Weights of a small GPT-style language model, trained from scratch on English Wikipedia.
Size: 13 layers, 4 heads of 32, MLP 320 SwiGLU, vocabulary 3031, 3.24M parameters.
Architecture: rotary positions, untied embeddings.
Training: a variant of SOAP for these matrices, 180M tokens, 5481 steps.
Each number is 128 + 24 x the weight over its row's rms, rounded and kept within 0 to 255. Layers, rows and columns count from 0. Numbers have three digits each. The size before them is the row's rms in percent of the matrix's.

# up: layer 2 MLP up, 320x128, rms 0.2, rows 178-212, columns 0-127
# down: layer 2 MLP down (transposed), 320x128, rms 0.176, rows 178-212, columns 0-127
# gate: layer 2 MLP gate, 320x128, rms 0.2, rows 179-213, columns 0-127
up178 110:160140131163097150123119129147147114120189170132133101136129149128151142088137127137130127097124157164108100161122102099158165172117136167163103146087120085172121087111130127130131149157120106131145151124142109130158130139104133133075088078154140114121139128118111140141136156112142126162146100196126149123120123126103114140160138131136171153066102161126144125157131136122118148149082
down178 110:135113159149142122139174130080159123137130156111113167142166120143139134151138144128164100120150120121112120119141124131089080107140123151159147137135166145105126128158164144143090139124084162133124157137097127116188118066137124084130094149111122167139141145135154102096121148139152134100153139134144121107163078110166125144086140093145084125138153097107117123071126177134120133144142
gate179 100:178137066118127106132141157139077123146135140102137095168139103070122107112158144156129135155151148121101122129131103140152156128143088173093119126141194132166132129115154159142133131139149133088109129144152106139160101134138149119171172125152134124091120126127163132132160127113169100111120153101085132131103077143100140140118156137139127120138156122131130125155094111125143137071097
up179 099:114085082111144129130147179120120142175145140122145181125166154131159079109176142113127134118134119133112092094147104112126112141120105167120181117103154115116137119161141129145102150153135149124137141140148106140122140141088163112156123120139156117131122122147161119147091144130200119068114133136147102145143123143128091136107115087150092158153106113132182117129162174127148138128120
down179 101:094106128122141141124123145144137142145147099139128145160160135158170134157149146117112132110149115179173122064145156126146119140108148112123154115077084111089164129160105151115114151122107100108146141137117120111124179109140126116115111135157133102146156157119128143123127163139105116148129156133170123114100137129127054105146133124165093153060138099108095144103153123111170112157150
gate180 103:142155134150119110148137143082149161119102145075109123161100119144141127143122071128099141132124165094156116136104134143144102135092116108145133158110074122126134112144117137129132116153122108141122118148093098071093115126167140172133075099152159118101140149140186168116126149139104177111126139105122139079118126135127152129110158134107093139175156110127118140118116107163166166145107
up180 104:119124138155107117136156137074168109118125110131114142107160090130150134145168081097141146097114177126152104086152133170135133131118104130143142118144139102124123145145093106148161107139107114134167123128110126125099116164148167170113109137170104151107187169111147174117150098159115148130168168134092181103116127145113129150113123139182123118145096116121115119157109137158117142156135
down180 105:146147150133121152115104137087137138160128141151121156150160153119118143144152118145147150155108153134122139107133152158144135139149114105160167110119103137107130112095140146172135168161098147117129095135134142174157075140111107106102100171191125124128136138142135139095185080149099154167097126121106145128123088077119077147171148118133134143128107086106133132132167115122138125118086
gate181 108:109147162122117069097123134132084131144143105155102115151129101152146114104126162140139142128131090137103086139095140156161126155116117158123144143113116125101133114132139112132105125120113139101092138107110096130153107145136084110135112135159177141097152107101140122144167125135040098102061103144109130133135116148171115170120139127141088151143154118081107133117133083122090132126142
up181 107:081135171125136101076109090118132188144141124136153100135159145176129114121146131128138137128136112135150123143135110188148147155112127152120120131122088120134127113130170129142122156086120095091110102130113118095149063098123110096126117122121159168144114134113120162138126181100135099145097102089104125144129125135104102126099153129162121132145163162124109122112134064149134162150165
down181 102:123126100097151132094116109131139128134103140175132126116124186157091113150138103129111141107073166068112135141155131125145173127114161156104145132171146124133139150121174150171091135139148131154114117115141131127158096088177082097102120124125114119170119149098144117117124096141132114126083099153112147134133136143114068142122133114175135150145125092149132099111128119161103102153147
gate182 076:163139128146123106122109084153119096133110121135131121152100147143082155084122134144139161158151136135119125101168190123120114127143110120114130172146174121156114150122093116130118174116125104103118119144086134159133116153133161112131129083127159098140092132191097147086145087098141138147139135134131155151133156114125114159095135104116118125088167111136167146139145118159109132060121
up182 077:103130191095114146101129133111100172131158128126144162153117115094117147152119119111110187122142111131114181129131153125146147138139143134104113163169174112167104137119099126157112160099129102151160145101129132106117121152138123127117119132113107086108156143128111088128136122141134118094140111120163106155163116132116114121108138096155160152175118077184116136132169109115114129057139
down182 081:166136150107121097102168089089150126135126107091093103132144175159163141135149164133144127112092128064130123136140147107142136126156143125122172150129128160160180113114093178105113135114107133177104124141148167116118137114079119083133122120123132163105095154108154167109165132139143108125136103139156154116119118101098162145111142110195128154133124125148130126116151134117137134152150
gate183 105:133169130119147137134119160105106118121141119129116106123148114123114108125087131117127122122103157114143121107111187137158149129134158102131092142144104179129118100144108095139116156161131179130062085139195102149134118109143134142053150122146157152106151152103115099115119151129140128161168093144143122160104142106114136157136169128172162153147157109121165140161139093123129125124131
up183 095:115117082155088150079173089138144127109087137126128116171151149125152130075154119129117111139135086136068166142137114117153092115088152149141182124103137101100109107140138125121169093096113144118127139093126118132139106143076152134138097122151139106090121129126095132147112123139116124112119140135123138094126122073164132121125126126101066158135126090090126108116124143116125091129097
down183 105:116114111119160097132124084092161117070138149129117109109139103101163083100125124156110112130153103136137150157142156148113098124135149131131127108144135089129153118125120141087133155093137109111157105076109125121139114132086121189213155143106093116124142125158103110122126110126143127124175115141162139128143083163146150126120139127104117133101162098118126126082123095122135136110181
gate184 104:165145125169146092120153150125085140131157120159114090110138111160105182129095103130132126152136115072134123140111118113150191103129133139131125133098085103137147135107150147182149139132094127127164085103161131116106135120135135154130131131097201096131106113104115150166124130159121141131165111133153155128107106163113137127175154160086141110115100136132115115087119143122119163151121
up184 103:116093133113146155115127124134125114123078105110139109087108077167149166141104114079174131133133141128135142147096119162160122129126142106178154124111131126076125137111165127111138101139139148088147117138124088109091155161110131144111092141137129151134112078137144127096157113134157157133150128070105122125126141136129122167102134122121185102095161107120135131124146104142101144107056
down184 101:111103127134148124153159121097125144150120120107125157094131071116165146096110170121135120165102163154097120114128111139130102115146101116118117132102126097108135162126164150136135091172133138117178110142130111161151095114150095134132146178130081145153109132132150148098095117149146151129143119170155158108144159077098108143171135127160152151131145139131144123079138144130080164091098
gate185 098:131099087131181138145149139104106107139093114087122163133094153152161103125098147132103120112145135071202138182153152147127103112118090155105142142122129111115122114136154167116128120123088121158121099120133115153125090106121097136072139130179145159142098088120128088139149146124145136144119151125141121171140124148112130119135125101170125114181117108118103127110107130150143107121092
up185 097:163067139119142119150148143147115081102156138136137087150132135117172099096144105126101094097099136132102125147127096127116145164136113128153141156112116082111111136130160125100132173139120147140172156137178169157130129127091112130118124104139134164127140117122149148135065095147091091107137155123107110155119136126134155101096165105132119115126139133123058111154132142134164117162092
down185 097:116108120140168133179110121117128108136155128106160122142120114112145133136142095123145110114097118142158123154170114167115136154154069117138102167138129099113102095114152117106147142105123114129123140162178118141153152130130131141111149112124105156141132131097112145107078118149123061122140097172054139140119126164145124131156127098050157130124122127136090129114180113141130100145144
gate186 101:122106129115142120123127162169180119129141138113158131138143178115152111135119153140103146088103147103132168136144111090121126132189118097117109152153099178172159124117107145085132125151158120145102135147164107142140121170143111141152139099123139115080135140161124148081134104117157124154135183119100146129178127127154174119139137128151121111099104061140109117124140121128092152137113
up186 105:097111087168125161137132124115151083204152138109136131069116107142147136140152125097136185140130142122143156144116129115143106128127107117125149130183135096156131079139144162126080149133129129146099136143154127130076106172121129155128110108104169125142139143136101130160121104135158112138147104165141138119158145142103172142105148077145165146123138123136169146107097128123131146124087
down186 101:151116080154113113069135136134137115146110130171083141085126090138125080166146125127093147135157131160139106140136137109130166123114103137136125135139150131120142045129154091128122174145143106120092156125130113149122134164176106137104131158144124113141101103136123131164091127169181111112128102139126117166139105134113165135125117107129154134084154106135104170121111110134096107127165
gate187 100:126144139122126106142122128131154111144148156147131064140150150115121132127103113136117130156129145122100147174090131067139157120142106079131063127124133109112148105129169100161102143139100169133145132134082141111106157112111119141146107131194123113128142143108146162161147172105127121114111103109127138146160114156148130131091164100108123159161165118153116169099152132161162133134174
up187 097:141124130124130178176094108123078147145133118116140135108151145142129101117119140175152121101118117107127113146136077137132110117114129077097086124124089126156156102171134141081131159093121106129135133146140068129166132094094109096125131099109164114150100111081119116102136137107174126139129101127130127121152131127103144083088194108109128127142134166132101122140165086114119135132140
down187 103:124063094141133124132171140183114144083132104123124158076118128112105152132091130146162153146157072131140116145141122165087123095116188123109142145143113143174102119141117100114107128110115110099117121126165099151140113118150101095122122109101150160138121115130125123122101134126116116109099094149149139111122149070146166127104131095103144147130131196145122112118143099104131088138129
gate188 108:138127103133156151140154129091124123092128153107104097194107142140153112132114136113155142110185106156126161114089126155159121153114095129114123150133104126144155147117091137116143046130127106117142129144123174111174132148106125179143097149130129129133094098151150124132070116110135101123097135110161174130094111114157146142146116162165127159164124129103147121118155149098135123131156
up188 106:125146151083098098113104136155134129171139123163164143072157113129099130092156106155107099143068161113126100110173151129107125107132145123131157102127153160095112107103158140149121190133122118137110130100126092155079110097150137090131163100126135125118171151108119141123180139134106171112149133135089093128130131151116124110080166093105125114100113119130116137133127126135121137133100
down188 104:108151149117094102163134130140132129129141129077105121124119151193118130135123110107090145132137123077078105116151057114133146149096083119174136129120111138096149112140153170118129125137125089101121114110127100154108108143152149114073143095098130135140140145110142088130105136141122097112153122094121138144119101106147112135114173112107097109085112155119162125132141162106128172078126
gate189 090:114147111120146154154101151102142066073135137176107103116138135104131170114120126122154143137141108086138130139149090140153149169146139091144129105128106131130105098180156127112096079131132112166152158105109160152147121116115148136133146106093136135131114168142153148117149092118146122091153109144141113126118184151139156095129169106163176114105118135092135105113081127107099112127134
up189 090:140138137154139081129172113116118148151136089118139117154121129134078126131148125141115142126148142170094128110041199099132133112139089161100123136159096139167132143099124077094120108166112100133145130129133114110147113148147111156143141156141144099126133065102127101141109156148130113141140135134103125143089115131134156152121100130129124141105099166172104147147179141140138143150133
down189 108:120176114151096114131188140124103088085185093131111100108138158144112129140109129087126162099132105086093153095089168110145143094127148128107130119148114143140150123162112101112107086143144077137162122110142103129142085149119136122122108116126133098108111096115170094134160136098171091102147130106104124128084146150165176114119116115126146113089126142127106133139129133115110125141126
gate190 102:152147094128127140135158138117101126134142116143113112110125128113140100106108168103121115100102117133089141110136110128131130114142132081107088060115137096144132085158107121136146193097088121127171100139129127133150136120129147124190143135083116120106166147121168131141122127133110143109171139132138062121155161108124136172122147118067114122112125083110099126107088103138165139106130
up190 104:088151161115137134127134130167121143144079103120145118110141136199095151119152091152146113111148183162144123102116149152118178156143112145110094135128110118146134109113144109153098160151132132163149126161137116162167145074129143084119086130122110118185136123116140154105154145114128160146159113115144142158128129120107099120121139112163140100135150142092073114123092122110149138150165
down190 103:198123141121136155141164165157170136117133116171117119150120123104112145153057136127160161106121134121126097157153161131123111114131081114136132142147127086147100099125123145152109091117150120119146131097137175120161060114138159146134090112148119134123136105098153138140150130154180120128147147122142128095150141120105109114092136097076105142120118143121116124079123151114096135134088
gate191 107:164104162133114140120110127099149111125115126118105098136146129163142148148119185121113105143151197147146115112150122135117169133127132130131083119152151125134145128127122116146154083145124162093104141098151106120119144139132182140153101127166165135136141119126119146133134108155139114157145154137117158187171099134132165137129151151164124164093143106114147121164170088121183167170098
up191 106:114143108136150123174136138148131109116127133112137144154143167094101132152086128117154118105083129103128136174144125120115104141124105120149158138083119147094104125156111156113131160130115137137156096123135090158136122123114102097107160137131063111116106144119152124115141144157097154094125066126109111095128155111156081112179132105072123085154121151119115130078126144163111126126181
down191 104:133180139153119113131140127143087083102122083118106095143125147171106096119088160092111161115121135109096129134178142105099130130121121116119103128123097134117083108159108175148126128133133132118187140144111110127162157108126167126095140127126113138122098117105133094127085111096090102118147066102093151128115089135112164122150121142126157125102130192083129118123112116142133114135114
gate192 095:111177125159142131099106142103119116102071088139159144117172097167116140123109125138121150128146115134112117144089137107066163118116081153111118101125102148151131131125116155077103105128124128116100192105140146178144117111116144167141094115063128146111148112090138133168151111116122090114124153133134081115141148113126117119120153104155152114118132101154125086133130129168117142125137
up192 097:102195118154130124108091154127121140127117166093143166109126082148124145103145137187126098123102091121130158130116128096086128148115125154135130102101099128178109157078125127098116140107141147138086171114179124148117102139115136152112111132113134158150111095122163159126148099105161096088125127127119128145130149127102152173127171163117118131099169094139115125100128104132138109158133
down192 091:145116095129114119148121094152167126138137160110089140110113110134132096129149126153082114127092114125120113139152121142181126151083148148120126160109109181173111132131097098132129146064084102117118132127162122111131108091134111167150091152132125140122148175132113136131133124120112138150155116194168139126111129087137107132151113082158111109133113148191153108102089129146116120103132
gate193 102:121131074155142104118118138157112109154105129105153115140129121174124132125104111103136155143131121113095131111139111153161131096154171149142101133141110119161082089152094141134149098137126084108104118146101156128123120132150109103134168074138160152100147153140125081124135128104146140148141143085133199118110127098134120120126119148109124153107120106146127106108082150154111159103045
up193 097:108103172141111118106130134173127125101093162116157118119138095087152141100112128123135125135132101113097138155124108138135115102137136148130133127143140121153055134159136081143145125138141119132096093156122110122140149129140106102128157068163153137116144140126157131061136097107127139119114137097114172111117130126149119128095157181061129154113093132156116106117091194141126139130098
down193 100:122099114063131146136077132143094096108130166150116181126130096110119137117138147091138131116160165103118141167094133098129115133147145121128125159087146118088116119127101146124150115104136146127120143131137178115125126123115121128137149140111129152116144143100191150127100163131109123128106177162150134111138138127094149149102074135151112133155149155105118114162148102133109036106115
gate194 117:162111097168163149136195113130133137121149108140127174101134124134117158112129106131142164160132137096150137158105140150138142087157129157163172180114159134162123154100099154151170177127122109173163155147141119114079116095121138111154096131136133087130170138149085079118153120157145101143128145135106101155144112134132138114119102118151126144163110148123089144148136126141128107124127
up194 113:143138104128160166137169113134114077127156093094127182099118125131117153093114101127169158162114137085152120136127146163153117086149135157164168175137165102168130166138085134158185156140150108172142140144122143105081117112104126110143121146129141109119135132147088099106147120134151123150135149147104128148152100148129110113114119101163134137142085156125098134158148114133152115121124
down194 106:128103130133096148122128149145118122134136141112138142122127133107088152102172096144151099104160145091137150108105142103143088107138154104125145138117146096160111127141130141150156154137147121157143180099106114135095126136178093126135103116119181140104083087131104090108131117161103176098112088117095153160110093148124132165096148130171158143165093126111147143129087090114120115093142
gate195 095:114128150137121067154139100140123110138108111126124144152135154140149165133161147095082120137120086133118087127137154124165108154128131140151115093163107099113124134145062117079131118110129168100129115116140106155110118141149086119143149147128129107161150097151144110155108138119133115127128129125138084105132112130122119159124170121166196124126138081112154107042130130126140139142171
up195 094:177110089161116165107097147134145125098126120132166136098139100111108115114110111164166142127109146082123151132103130118127101080144093114080129135125146124154123145113197132147141141166125100152158112145103126130162126111114153099141125100112090139100128155119101131066151123138120120108121108128094180120134109132129133102114099134089109170111120147134125164192111124139080104131125
down195 103:124161116137127127133080108134165161096112145129081140093127118157146155121100129110097122141145127119140130147099133145163112088123136132173128111124125128095122136139139136122057097136164125144124116132141187150148135122119157096147133127139130109113083141085089161102151108121089153119109167134110101152127111161168130179145133141090114122078190129126093163149128131128134128124082
gate196 098:163127129109092110127118098107121160157179123108112133149136133147112074103126140103137107128118108138112130116141087125130124083111133161132149153157146126191142110166141135123162134140129105123097112148123130072150131119129130106122113129121149128108100119185108156114145077123097124114168088136103130156144118110147146116096110145162125118129080141119157167061100105091179109134107
up196 095:094138125153106127146183158169162141090127139119121124121079125095095144144130123132144073152136101098173128116125157116141145136118127140113114096129080117123101103092130159092127151137154154147131105107157131154159104103139127152184127128124123103149153106167150080142108189125120112128144112128121160101121124103143133136096139116100135149152115123142161139154179108111102094175097
down196 099:122127170170096099122127132149127131108119135110116119119126120149106120139092121117133097113154124131160167108123102158103109175131137112110137128118151106157125103073120120121144147140145139175160095111112140144162128093137163154094119076101134089109106139153093142096120108143134160080169065094123107161081154129153157111091091124098133137133105121144117177123160109120149112133109
gate197 091:133100074125135083163139118112123129096121071123113098094167110123142115096135134082142114139130138092131173124126114165140139156147111113114132142116172115079122109138152162125121145105106147156134148136156129133152125116170083072138143118114090140118112144131144120142176105149134127146145152092138083166180165143175145135112154113157117144150111098101142156149155111101134137124125
up197 097:124110093104141092123130155104125154092089097145160140102144151126143121107125147102150115106146151089131143142132141111139145140164128139135113152117160173109129120145177159112131124134109156135107136137150128151150121104151121057148134120144113104113106169134144146113125158158127154109121116137196117169179163164174170123108149110113140157147110094072124151137131102098080142134121
down197 112:124092095156156141135127145125144155087132110106167126096156113116106104091140135120196131111115134148107111125148119143154144085145161148131150098112173137176116088121111149168134125111095122139141140133114109138104191140128145178105145132104125084123183136087119118140112131090121123140153134106156108159161143147123123136133183105077126137116109130118152112123130107097103160131092
gate198 094:146165088164090125149139089139133103156134135105106137137141132128161085199137159112089141077116131137103146107125100142146113138124140119131170100155136146109153124140142132116130105115149118138134119114146157111129117086132061141115110138100150099143125127139162083125129089149108094132130087152102132105095104122081116129126143111104120111177137135093152121069121146107139170137092
up198 102:120132084167158122131127105146146118141130144100108134152098122135132106118098144116099144142128181174141133121125128123117149153132138109132115107140066106089135142133124111122147119086130159115124175112104126158143088145180106109160092134078160096122096109135155127194114112175088127123116113124135130166064123088095155118148127128122112155151103135115144133100134152141157143142091
down198 100:101137156100144135100188142142116134112147064137122164120135160110101114105114137142093118099078154105130109119101096123146155123106105154083128134137130097132114161100139111103134148118103142155120197116105103103118118153156066110131135094131135134123097151172143139106089083151146149109121134151158095124150136113130163109150105159112161123093125163127147146097114120122117098145113
gate199 112:133126095089088138094141168152114127138138108123127093112139098136144149142136111151119162140156128110126177152122139094101138159100114137182130123143124155106159129161139102114146066127120112135159130130121142138139154145120086133088126154142131146081126121160152135157123106112103151131126096157114116157107163078185090127106151181140135090125159094125176146132078123125145120122109
up199 111:092121147130094131132139095143135133128119154158115181158147093130151083072139175117127135143065166105150134138110166113134120129098161091146127102088141122107128131154092118136141093096075117130150123166123110151094143144120146116098176075092104096133132130117106121125112126125109115117110130133139120108164159125097144152114151118115090101110166109141091092115117120100101151121126
down199 106:092096135136108114126153105151144118142149139096143123125141092133111130179145114116148169134114107129109143129095166181121111171078149145161111121141126147142111107084130091153149119118096120128145146126150171142117120139129159155107130148149131125095075134119134117113126133130128128118142157154134082125105138065072080123103195144140098119134123123151093108104093096095120153127098
gate200 099:134150111122142145134139172141101153090129146157162128124116146126137139173127123115127088141161100098163143140120124167142105112109160111134147143159129125141183122175141100114177150134172105124138109125127126091151151107083139126120151125069157161120144109146137070100121133116128141137178138081120159120128144192134139116155143132156141144087162118099103137154119148156145093144125
up200 093:118127088115134138125121078130152112129111153088077169105121085148110115134118146104150140132081135120141100100090118134122122098110136145121106138072163150125129101130080194107152155131114132138146125169146106169145119144172098137145148115156156131162139121109088127107144127149165093124088125143193099166143137109143115164148122166113141144124124125148120132101109092130122139114139
down200 095:137122142104112180160103105114140145129097113109104159094093107166118146129150166102087135102121128115090184143130115138131134140111122136155095113145127158187103114115126133088154111101152134111141102161129108137143145191104157144109154135127203184126082109125103111135126127155110130146145134098139132141113149125126095128140124128116089111088148113132124148184117136133114114163120
gate201 096:079099126120095099132187133136138131099150113143123137062124118162130063097143116103109155112179123130133125096135120130113156081176126145136127148117119124116169128137110143111114146116140131116100139151113115146140132083122138106149109104150118107116159118108124132157129149136088133121121192113126139081097099128123102107060137101147111100116162096117112121127110135140129114102073
up201 098:131123152124079108161136145136131187136165153096077167126111112125094101077128110113103134125146075128063136141126117138141114114115117125131160146102116146102129117134119168107135122129167118130096127146094112142131086094092085144112118099144124110144112085136105142137071124145128118125161148114125171134108076144101091135103118106160107135124152097116105139137126102119153079136121
down201 095:117096169113118099124117134113146143125057101130116100104118101161109154121121107105142102132134145069106114088121160117154115152100142107111111162084136140122089173132119114104121114146084130099121145122151137135158128135080107117116113150138089156098135149096125078135103144118134130148118110113167060126127144150134119106158134173136143155165127110124126113110090123105174166143118
gate202 135:149101141129152100152150123160128115088120105168086119138122114121131103125138095095106141136131126084110113099070094091108105117130117122101099081133127114131077152091141143150066090111128149143139154086148168160107134179133142133078107121104172102111123123123101103125145103126137110085133115133122134107095120116100091145102121081106136117132103109157169141133127120138110121103133
up202 143:133121115148128115118145151133107116108130112153137126132106129105145140091145118131109127131140103116108140109073124059147104113103131103097100106094075149135096102097141150151092108154120157141147166108127198146104134105128143124094091150130140104120135125098083104124123080151147076099146132130079123105084131132074118154113130112082104132129093154147139160150118143144114136103117
down202 118:124166124128145124093140154139149117096127137166123139124100123141156110116144098137104155101131118118148155119103118075144142144143136133121098104116101146167102120134099163149190132140179120164119129097114159136129150103094135140113135118112135168106127136111148135139132075133161112114097097068132141186092159183114110152093173171126123140106153132126144122151130105134133092093158
gate203 075:150145131135139137144087133142090125143124149150143117165125114114113131141106109125077129109125113139098143075108138140105144153103110146146165160148119109104184098141134148130135058150140111111166109126125082208108133200120096158106139128095102108128104185143124135156108128156132112136111130104124109116097148105107116181132146152132105125124138114163142113137116147140124153115113
up203 081:119127058100145149117162123113183142103154141132122106096128147105091139110149099137100076149109114091127110138117105110116109106160114096068155117118141140157100146106146151120126155145176161119076137130172147119117113117155138122129169130134104084113135112152167136172101157110161134148116153090119129131116130127156150132123149146141108128133118135131102120153096090156175120127095
down203 085:144151109112112114120134141150085178121097110108130129149114092154110101131139171116123152098082115102104097120139112096123113140119113114077111138153127127108121123126142149094111106146089108148122124133151176125126204137145111169135102126134142118151120140125167188156134153100088104165104136123108131128107109120108095124111146151172095153117170129165168132153108152151173145110128
gate204 097:147124151122146113137178147112123108141102143118110121146143124113155141130121142160154126160087118164082140135132169105117131131079121144104174143120118144091118126130133120126132108110124130142128102163122127120132123123100116110202111111143113116142103105198145133135083159104134136153112101123103118147105104159153166131159159108153120167129066120128127139065111121190173142119122
up204 102:114144165072136133140110149120152085130152105097164106132113118117148072139134154158151128167112113184101138139137145107156104133101109113131154136118131099138117154151122135147163080139119130151109087150134136118126167131129118161158128108133153083175096130134133149138137161095100086147146077111149140102116110147126135122163154136136104137090084125085145126119090120128151137180105
down204 100:120100139158108132103148176150162137100099097145064142117107107119167125152127154133115093141136100127110102084142125118125177122132151108131135100129137100127120102139129105125125106161131143091103117158092149106100146123161104096098105100109130153108105091143163086150100147100119126113136080108156138089145114130183161201145129114103118137113164126108112114130107117112122157119151
gate205 083:106169124130134118128149135149142161153099154127164138144145156142145083134116146101129179116146107103118120097111144143163104122164133113128107110140120114121128123156146089165127158158126129158104156093145106127081073071155139127122150149130110149120122111102172099155094161145158134136133097083143128151176114121153134116143130092158144155126104105096175121145132106065130123101113
up205 084:140101141134123087118124156116142138097130113118103081128116095181086093108125150113115111072109160153147148097136099128118149159135099109126145088128127153134124150082090180108143124102116171133122139143115169161156171138133139103160115154133114133092127123158104138140181074173115129130122115129116129119083144154173121156140117113099148130124102113143151130114176121131137154158120
down205 091:092086104134181098122131081134138154106098161159100104106115147103094153126107120131116110118097117129132117094122086161147129115123171124114128144115139187148104115120133112127123098095145156076134133116098121099126103158180095142152147135163144121104130113146119140109138097137125105097136143093122103128139124142079132142076186115137143130137115121130134098087094149126124168156084
gate206 088:096095177145123123115101183100165149153106181138104136160123165135146128122136138118115129141136122117114116136145122202130098134128110119119125132137089128131097114105160114107099134156147125132146119120125146165128113109142131126112178125133109167132083120132146138153121123141132127101124085110162127141092160080100194140142123119124116085062158092112155134109088102112107138158126
up206 087:115091148092117124113149147073174117122103139150100129139147159143135140123148100109113096109137103124117107161158140184094136168130139130142135122141111166128110114089133119111101158134170118097140154122107156175180118107107145109119152158124124143101100154149158127144128116160102111093142076141176117139123150085127165141140109095163152117097158081145130125120123097112134167155123
down206 088:104110136141089150180120104109144157135091216159112134161126112094161163121165104136168162117147128151156109135181147121145141153107098105118141124112127119196109142126175114148134146122144158124108122125126124143129129116134137129138122145098132125117080147122147129132174126135105117135107060152146111152127091099091134133093140155153140101129157135122135144113126119130117175147107
gate207 104:134136089134156119155131109097074124139172138172113103128135135085103155142111133122049137125188130116149103112131145149112131131149133115113121147102112104111162130134100123101143176116137155159165122130119123143159137163133094086119127135103107131111117174141116102097119069140084130134164124111117132125141159142099082138123133156131136094130109170139104140149111130111089110082112
up207 102:147115130148101123126170155144135135117112090136119140127115136140158127160160109155089126129111111112145144182133107103111123141117124142161114108096146157150104117151076137169137078167110089141109134114117086121137172068149178134139130144093164132107130143107121144138164127142139153168143169118108124137091078113117107125120133126109135178105115137163141107123138106146094096188134
down207 104:090187147130132108125155120087100117185111117170115146126130154159162125101144094123136117133120124119164139130127141103134105117140128135123121125099152123153127103181093150171123100156129131134133116135123091089145169113107158119101137090072128135111108123086120109114151149143102106172128072119078133141141111141155137161122142135163149137133082138149163111104081129109082129137135
gate208 105:132129101127113142109123153108103165148156151126129142094167112148172099178155161116120117167117072121146143172134124088130146078123128117152110129128169129124107091102151171132153108115098150143154137136126149123141129161125109124086131082149157166110152145124129141118132135105146101129126086076126114126156114095124124061142080144166175107105131107128129116115163113136137125104143
up208 101:137144106140153089151163141152151140129108138095114144125125138130128150116140129133150098114193130144142099108138125127103131152146130149159128100156130136169104141108166122127127090113111114149082149112119106147152130149109093147127158114185143184100111167132115168160129146129118172142121170150124084088146149170121164097115131157131188098142116119127138112105159085144144169102129
down208 101:111122107116171121096151149122194122120131131099115079178135176097124152152137162110116095138136140102135122108176136156135128126170156137128131117106165120112094163154118125113101121107164127141128111107129131120134148110145084147152150148162135113142117120117174094144121154145153157108118174121157096105122110102099149132105141112126121187105125142184150132086112108137098115145174
gate209 100:130130116133165145104167143123150141142120196106120125103141107123129117137138166087122113181084169130123108148107117117146108122119135112127136143121123127118144129119100147098109152101134137143137147119181098138119117147152118137128138099121167132162125120090152104151134147148176143097099132146158142122119141091103153137131133118134201120091180140181133068154106120179084144115136
up209 098:131073097170075144138140140138139169078118148121124122135134165123172127110098102123127110122134123140134127181141143157114161130101185154123122114125126129064060101117114124121122124098118113115163114125128164142103070121129127118143169124128141138124113166113139130072093122154137158165146118108079131158102097172110154133126114115114148135118116167144128135145155123123148127134130
down209 101:121095124132110134135105152139128156117095102159099168115134116142143162105139111112130129108141146125129157153116142093141118144123136131129121126145107098123136128128069205138108073096137124118150154186103118119107077134175115107086132149064151127135117118109131104156143099105139103095069146132108157121082128128084143105117102135127126153123152127146145153142135131151163108089106
gate210 078:139155137105104126121082147110123103141143134098111141132080127111130146157111136109131146158160143121142159088111101086088110104105102152079071089169147144141102102152142131111160115148080147181108105090093098129145147137105139117104151149098138159105103150142120147120158101131169120146121133154118125106184128119113099116131079087140107109150145131145154139130133122109128156128155
up210 080:127109125100154120105154170124118117118150193114118138118133135142103178191113143150121135147101086105138146159117127154102150123092144137133131133104160122085161157115091117126180142160110127100144114159118105103159121121144130119134148150101092110136089108086119137152095106164132170105135134111105094152110089109108137152138151101142137144099158138150144119110154130137159093133188
down210 083:154127140128128145130148168144146094099151165139094100120126127128136077079104115118154139121129122175154138150111130165136126182113133160138132120152131134129124116159147144151096132093152144123102141152079102125151106136089143139137089080127120133128164128133117159105111109092128128158107126124099115126168115114138116125115147099150045117148165184139076127153140152109121101114168
gate211 106:144135141102154133126107166129147087119161111125145115087131117152136103110128135137134176141126075146109119110124155169112135143178110113095136112121152104092129069119103142118130133104107096155071143108143137117121114177156130139155131136121129127185129116130144141149125173142114090161110155125178104139115129103147175146132144122088121129193133091139177127107128147103143128119101
up211 101:129124163114130116127106094178125095124152107151102099123141124139135109125163151121111139126153107145147102131112145127133142164145121176085182119126117092131107097168097106101144153099092120148075107163178085146162141156100115124140126100152135115191144160125128132158137134124181125145165148144136108090118130136113153131150116135079139126158138088093116100132114123170123144125144
down211 100:120120148093119115166174139129095146121122127151169112195114147130138142113112116096136163113156141137190119150151130128118149137162147109123146107138095129146150131130157110121115127079136112155141115164127078133129119132147130158117091091106159080148161157166121111166111151115107136111122090151075090094134143131148125101119109126081184147130141111078118117128144107141109114145133
gate212 105:131145145119128079108164119140132127105124124129164127103098137129161161138162114109144131171108094159143123128155125112158154105116154081118132110172179107116141122096117113139158105121118127123156114142113115126142151146168125131113173167113152111129104087147084124088160157146146105143115127130135158110167115172136118114125127112105188099111180121145112110098101077149137090088147
up212 102:184125132104082112106142159145172136079134118118159101138088107126158138129139121141147087151107098122143111151110097123153147091094165136131136115138183132125111152083144120153123107123147132144162133163098095126140161170150121122129132110132136099126128115119119133103148141085149127102128118088104178161149158144131133113145116138120141103146160163150121128212106137137174112108133
down212 106:129126152114114092161129152164127163107137135138113095083093134096131112137138132123124138120090102103114098132094102096132150158119162139161169116160142102074093160121206155151182163150115147153119125139134121117095118127171192114131138124131125123156123127147128153134111129121113163106110144154088123144149118115143121138127163139106139125050150131139115156153124108136134134108120
gate213 090:162104123114126111172123147115105113154149152144114150164133088130112125117151113148126126156127109121200140133113131148165126107116123129147142130097104126123095098153114109111148126140102141147091097096134129090103135110157137116116137104173121104130138086148154128146128153177148128184102128085134190169123158128136169143140162151105140173122137155148136128063126109115140110099090